config.toml
head_dim = 32
vocab_size = 8192
positions = "rope"
rope_fraction = 1.0
init = "normal"
init_std_qkv = 0.14
init_std_down = 0.0
batch_tokens = 32768
Each number is 128 + 32 x the weight over the matrix's rms, rounded and kept within 0 to 255. Layers, rows and columns count from 0. Numbers have three digits each.

# q: layer 7 attention query, 64x64, rms 0.165, rows 0-30,32-62, columns 0-63
# k: layer 7 attention key, 32x64, rms 0.15, rows 0-30, columns 0-63
q0:172127032168108109139155141191158101096106147106122146190103053130102162149094228097177122048139151106136016124110165114119148133031151125115163169095158108104107179120082121228157150071130123
q32:153191027130089089130143143229186131121107097101145146175155077081126116171051243109213164059148132118180021129076130116111172144029180089139187163102134122145101184110108140233179157067188139
k0:130140129117135150129092126136095106113150111135135101126127153155155092137121116171158126127117132132124110141150115140140136102142127137123108100147144138092167143126141126132127141139164131
q1:047161248040168157102115112038133181185191087201155122048147238107167079097127000182089165255080063129148255159107083172162096138251102106128122029186075106187175037167143167000077103153167132
q33:146089058198104153152156119177127144117065148097093112200133073125079145175135255094146043045140226157126058093136131064110155133003084164121117203075150156086075208070114147255150086076127115
k1:133144149134136120128094121146125136153124118102109165121117109127132122099157155109129105112169170120139112113102128121103118132141106153149125122145128118117099100112136125133140118098114117
q2:139123051148135120109127158181140094100131120118117128168133098133130164126112190141137133075109130141110052124118129120125134123096148152116137146106093109086100148120101120167156130102153137
q34:145121076138122122137141136143143145106120124137108131162125110148140167137096181136143103114114144129134068135122143110121087124104133167131178155115139113108099124125090150187140128101145130
k2:122136170156144146141135134101134105150131122132130127104121132125142134130125150146104126114112118117145143128124130143130132113123125103126151152111119098168106144138132133142131122117123133
q3:141143092140140120093131107145144131111130125133130130199121095119135156146106176150158154100106154129133087111117131155134110129085147124124133141131141122124108130132119128159154133108147122
q35:167114101152118134144129123123146135107129134108094135146136142149118119102076177124136120146111139109133115119113140135130103124117152156133126153140123118131143120101134122157143096109134131
k3:121137128147125093145132110111128096141107112124123141104119149139169109136139121126110132119126135133112104139131111111139149110134116123131103148124154114129111127118129123130140088122145139
q4:110125155088121117127124129150106143116146143138127122125119130141123154123113100133136129122115127115116155149154151122139137131152144146165128137129136128123126099168145144117102129114116150
q36:121093148116103147111146138156115150107118175129180134114080121136132125157128099127087141138132122104103127186107114148134141117135123119125135126119156124127126141155115113141091146162113160
k4:104132124098115129091154146136167131103135120106105086150155128143126131118101106115134145136132109142132135134131126147126146131121100127117147126142113112160105180143107137107097131129115120
q5:136139055150187120119137128164129108088109139119135142186126114161145128092108199154131142060095182138130042142116097138115132156110109144094148155106102101100099131141087138182139142131136129
q37:161130051154144106136119115113133107119125089083110119166115130155119141126065165131161120082116146166157068118126094099122123147077137160124188108136109101112107091105108169183147122082103051
k5:132123135133128139163140107091123109135125152110135144152093101103123133126143163152123102093126123116119110122159131157116120124117143128128116161112168117131132117148147110135151110134137128
q6:166131083161106150144132148168146127074114147107090150167118088139130127145106210140158109055164160130148049131161132078113125148092153154124133156116163139112097140126107150190160134135134107
q38:138151074151112129140158110125145108117125145141138140122138100129137153135084168158117110073127163144120074106107121097089134152114153119111148130120115126115121144098099142185138113116157098
k6:136136125126109097124127090109163134110124121095114129145121106147101143104124128138135157135129140143125115120127158126122115103115128128106107159122169142169121128156129117113125109145123132
q7:120175198107136106142098162120112145162129118168133119090120123128155096119135066105130160184140099098107169166090146175116151142153172108139149118134127156174165118160138094078082130115104176
q39:125153170106115106130113165138070123124115163175146084090122092110174077109139083109080184179081120112066125153081179151127187149182133066127133130142120133177142186155126039067087139150116183
k7:132132127125111123112113141165119166150103128156137114108168147140148106134107116091135187172170113136144138116098131121106135159145110108143151116157105131143134127100109144132109164125103105
q8:115191112148122144149117111138135126180158122148096110132162141164099138180166123119118153152132087133133141102149151111119148099159166146140141123110099147147139089112150110086113141136083153
q40:097209142111160130120096149112136131198129118150139104113179150163133142172189094110101170157172093139136155095122142153107140101210133126154151120149097153144131086121151076070100179159075135
k8:101159092106159152112076170177133096166121087127138118081138157161069102166083077097132110157131103115109169136110134132144098107156155126133140064124122126113158139119144079142103203089166167
q9:135134149084127165111123097137147105184107118109117098140181164161102159143161167163154096097151142164132112083163110110153148118116087091124121150125098107125113152172127187107090163147055098
q41:157091095116092199113160057145112106157148151138126130150180156133148174141097185175114115109134136138101122096135170097142136104099095117130124152104147110159122149083132153173103133143044111
k9:158091110082111131137119091158124133157111148189157112153119104123178136074136122089147146121079094089121155057144135116132113094133035176091136138138140094186147143103096180116100137117110088
q10:167165087112115145191158110166074103132125126126138129165164152121136056191150157093162195092066169172167071163089097115119152152110131164122077161109112157118097137081079121139114123170085077
q42:159151106089132118174129155187102115157121124124137122144169119139160055172158170097157181102098162168166062155099092088119166158140126140141105174119110134100094153080073113131111101193081104
k10:154063199184139142196107112109105119116142151074126130109148097149176113183132084168128133120135172143146052153127119094127153166149104118148108150229134103121113136081120107158127070189072118
q11:069091156165109083141105101143125122188154154120120128127149088074127111150133136185157126126136101162123077115051194135133206165102102119164137102149056132068077219087122157150112078158219126
q43:070081156183109119123125099160102136174180152115104147118166089092133143132133109221158140119146126163104096102052192125122198166103109122171136125138068139081062212054089151149115080165215105
k11:061124166163035112110159127168070117155226095139038188136206068173095204138155167195232165073188142153138114130157157154002183114164114152118110119204137137149010155089057131106124087134191113
q12:162154093126152096196126174117076182121227116198131161135129124071109161126127087151170115148144033128062092128106175147159131165152170156147144124119129170128155128187156089098147199161133077
q44:154146098108143069194118186139089133135219133206138173147127127069091143161110105125184105138140010137102084135135167131160109169146146179153120113125135176118126114191175143105132192132136078
k12:071126089066142166172034205180115135161192184173138169158127104143107122255071096224107121108169042105095114094131175136140141145184165179170101092140173168091179134156155197119101217116206026
q13:112132144103112167112156168095108139100170085114048147147059126093168170080053089144207120151050114122144160145146135140181140122111093139168140145110143086101102149108128172190041130130117103
q45:116126158109123111108122184096101158107178085146029151122073146144212151052120081119202124163063147134101172156123160192178138122125107149175165118125122113084107134149138129172048110124103124
k13:135095133106066124123115227148128211167192106096150109154054125134179144079054049144133102080121139144165182228157119211070116184067149093170164067138103129137095148149144151184080094089089131
q14:139158130168083116105136100171154107175095118145165071133150197108176088137081135131208112145102105160120114143153137124207060150136142083109209090184178147159119196121062174112168098069095067
q46:148134146154107139090169102127118140148116124148200081118140203118163103119069135161178112163104089145090115168147157138207050164147145085094213076164188149156105203111055157110183096087103064
k14:105165148067114156058163070189116095145159074194124000054159146139188025147125138175154088177060101109097100173233154075255048147053120110079200089168152103154091241140074208092158097134186045
q15:154127144107089107131120181116077104098124159161085055141080141189145160105143103158135160133147145218139084136087102136133123169194110132135084060114121088135122111158095119190168131144179093
q47:158123160146094157106150158100081085090117140163114052157072130182149140128116126183125153154140133206132069147074120137125139181229128125118072062080125113150130097143101121186136141144171080
k15:077061107127068114072094130122169149083087074082104102184113130239255111116080093123173165178120144100118116163064106120075160195186228170151085066124141200098175081106148175110163094166171110
q16:079147195079175126114104112072085147146159112163140115059160200133146118096146029180096165182105117156122239136130093146127118138226103101131097089148081135153127055158136148033108112156135127
q48:132098066184129131117155114141122129138124144115137137174109088145114142139094188145122073089125191139119098110100098073142150130061136098130158155112138162124126163068110154205163135092112099
k16:117116159131129101123125118128142138151120136149127122125113113108133135131146142151133145104142120119136109102099132123141126134145119130099123138109150109123122135123126114116117109103140114
q17:101139141102137152127123115107136125130141131144124135111142165131137127109117088146121139156121124124132181128134122114133116142166118133119120091154116126155144097118133141086114121133127132
q49:077131168107152145110134114107114132140126149132151129120123152113137130130153066148099142149126120142134168130137128135123128135164104120114103097148128131126144120138138128088117137165117119
k17:118128101106138121106136129139114131107119142131139130142156111119104145139126113136118144149139110138123139144125123119123114126145118138135130163131130141121112163114147107137129115155121113
q18:152124098141131114136119139112155127097108131107117120150133118117108118132121138132136112081121141136119094137132126146124127132112126116122124122121125125127120158138128098152126119120154139
q50:180116093171114118117128111148108110105146123125103137135150113117131152131087199152154134098116161134102097134099135111129107126100185141153163158116138103134092123094127130170144156094138136
k18:122117120125122132157165130150112125124134136101118109140109103107155138116137153127138137133141119152107143149147157133135108144127134124093112173127117119136079120157090114136142126128120123
q19:115126133142122099125102144147123123121121134121109118104146127119148138129145126133121145122117136154124129141114120135131135131163154131141100155153126125121099126137150127113131135112122147
q51:138083110136094143144146140139128140092133150136122123104090128119120139117135121145122109097100125123131104172103162113157104150143167129147132135149169074131102153119095107138144132130125132
k19:128134132141136125137120098121124129138127124109116116132134115120128134099140136137132155121130108127120122118135141140110126116119133126115133138128135097149120126124122140136154126117099117
q20:170117075155105130135128109149124103111119129103124124168130108109115149150120179110164142077122140112113082111125159149122145110078158131134137140120148138116105142116109112178143130090139109
q52:139118136127101141150128123141097111126112118116113115126111142132113127137132163119137096121126130115133113159129128141129110113125141122137112179160160123119122137155124155134123121136148146
k20:122152146142115142149141119145127128131128133117117124139140122121163149090110092117135125109126126152140121143135147120125134149132133122115125145142098122118098132129113119133137087137114101
q21:125122154129126120113118144117145156135134141155132145107120154146142085106149065141097131156127116139143159166112116159147113124163140119110090121165145112130141119151143114085131124141113132
q53:134116140160135156109133130130118164103135165139109125135144133108182120125118105144118153161110111169090141125096121127140129123175099105107175123139110143127131144127122123106135160134110109
k21:128118099107113124148112156139125142126128146120159124127143144141108106138144101114117137156126133129141112134133139134120126124127103125154160116133133132102119137130136138132132148130109130
q22:160104098171084127120145111191128116038121137118121145180116073102138145106116184168144114054102163113100076122157097133126119110080135136127128167139181119115075143100106147185163122099125080
q54:187064129166076151142183123145087106039138170114131141123106073059120121105124159153102108091084134128104095160127182121169113154119137122133109136117169088149125203085101054189144133136124142
k22:121134115151143132130141109123143118134131128111113126132164107116180142112108126147130156125104118127116126119117113115121098140127144147114123117153090108145109090100117124153145108114112101
q23:149112107177102171125169135149126118133118101109107102143140105101092160156118156100160089099163134125148113082155129091093134130089131164121144152090088131095083150080137153187136112113130108
q55:137139136168129154107141155130077140159139074105133116131151129087116123156162158141154062110167148122150148122140098110116124102136132142125118157088131178114132103081162133161102105116138112
k23:144149133148135129156119135150105113105097129114096135125148130101160102143140144147114148123129161131135094107114139122107147125124144114142120158132101168121121141110118127115134117142114126
q24:157076134114132113095129118130161141063139120102128126116118132152122137118112167138164121108127157149124122132115130116117148170096084135112108154129133131109117195113126154166148092128174111
q56:181101134107110120105134108101155133096137108102137186104113150171101132163100149131182150108148164134169133128116143120137124164069124134115077155093113145126123157116117173158176081134155111
k24:147133110115116146144121083105155121136119121104119142129120127158073117166133095132094144115139122133118131125112159151167130109123158126131120157103151140158141104116132091135120136129103148
q25:111150159168173122187141136114099101207109115083120113170143174115125190149183145105147110073113180180162144094113108188152128059111161178195132158122131175123107052116167159152110137123107115
q57:089136162155210114196146150115116105223113109062136118139115162110068177173181161087144099045113166169192123115122121182140148083095146138185098178096129155156089075091141139168104130116100146
k25:106104122176162103141111065069127079186153127072122126137091174142081089146179122164111074098105198193110145180115143215165126113089161126096064152098147103193073079108136077168127097122102165
q26:111205158058118168055127106102120091156140133123149097119174142180127094172180140144123160156093074160078135140126202156118132142184073118125112110176136154116148106097122144060139187166121172
q58:109215127077098175062110081127119094152129072109106089118172159155152069164195127156151141166063106176094131135121196164150129105180087132161139106168129134124154076115117123073112178154124171
k26:133064137112120165106108104110168102109182030125107129075221175162095024148206115146120111166103147101149101156100198168173104061175094223228197102149088104151132067046070144098116146114080114
q27:137123139143174055165127106066149063177102176068062125173098132122160099198175161093137146104153111161151078094069109102116126139092138124053087200118146145165170122148153175134121117128097105
q59:150122153170161055140118124057150103179090181098043118136106139127186095180171154109113154142165111175129096098065141125108138150108149102063099170140126144144158133172160140115152085126121103
k27:147115102153107084140161144065173139146113191071045181132163147158181076215107071152087204120179146163118074083056191094064089098052163128051127224119147193198102191155167088079171043135205115
q28:144082113175120184112113167089163086100142088101113115076130146129154149113111081132139142135134146130098097109136143228182127197173156102100092123121123117050170108126110164055118080118130110
q60:122070103149146171119105177089172104122148120097112098083132125142129141123127054132119126131161170132102106084144120215152106195162142109117125148132126127079184131133144155055106106137122118
k28:058049129083136142084108192139150149149124076132113033090129136104143148153074108177118151173191165065123099101200106182147165191093201151125079210059117054123180101170109132034113088153177153
q29:123113220114137113187115142163063087119199149152101101137108150102220085148206065066146105143126127082138205159147109135129162140149153083112177095175171103168091182128076134128132121079086153
q61:142096164161129115226118120149054121092195144117101103151107153074197104132195072083147093141120145120136190168143111161085121130117176091113150123178181100146105172122114138149109153080090158
k29:214129153170165134173150115123030090107170194109116046147103131054177103217170073134183101142217136179147108184085079177140074249149106046158145180128142126145103186138103183153138166147122182
q30:087196171126184083130118139079167196096144124114135186087164142161127097134146125075084135115165115179095117132133104158197125112111131168115069121140172168062120170121081154184152118163112135
q62:089179150144173105144110129088172202107128116127134177082200156162132083139162137072081117103165118194099099151146091155188130069113139169113076133133148173026098166144102170187148116154111132
k30:106159080162116107166208110125178106172137110211190159108248111131082139166156156105069120128155082218149098204117148143185175174040165173077037149197132088102123140087118133148199139181113125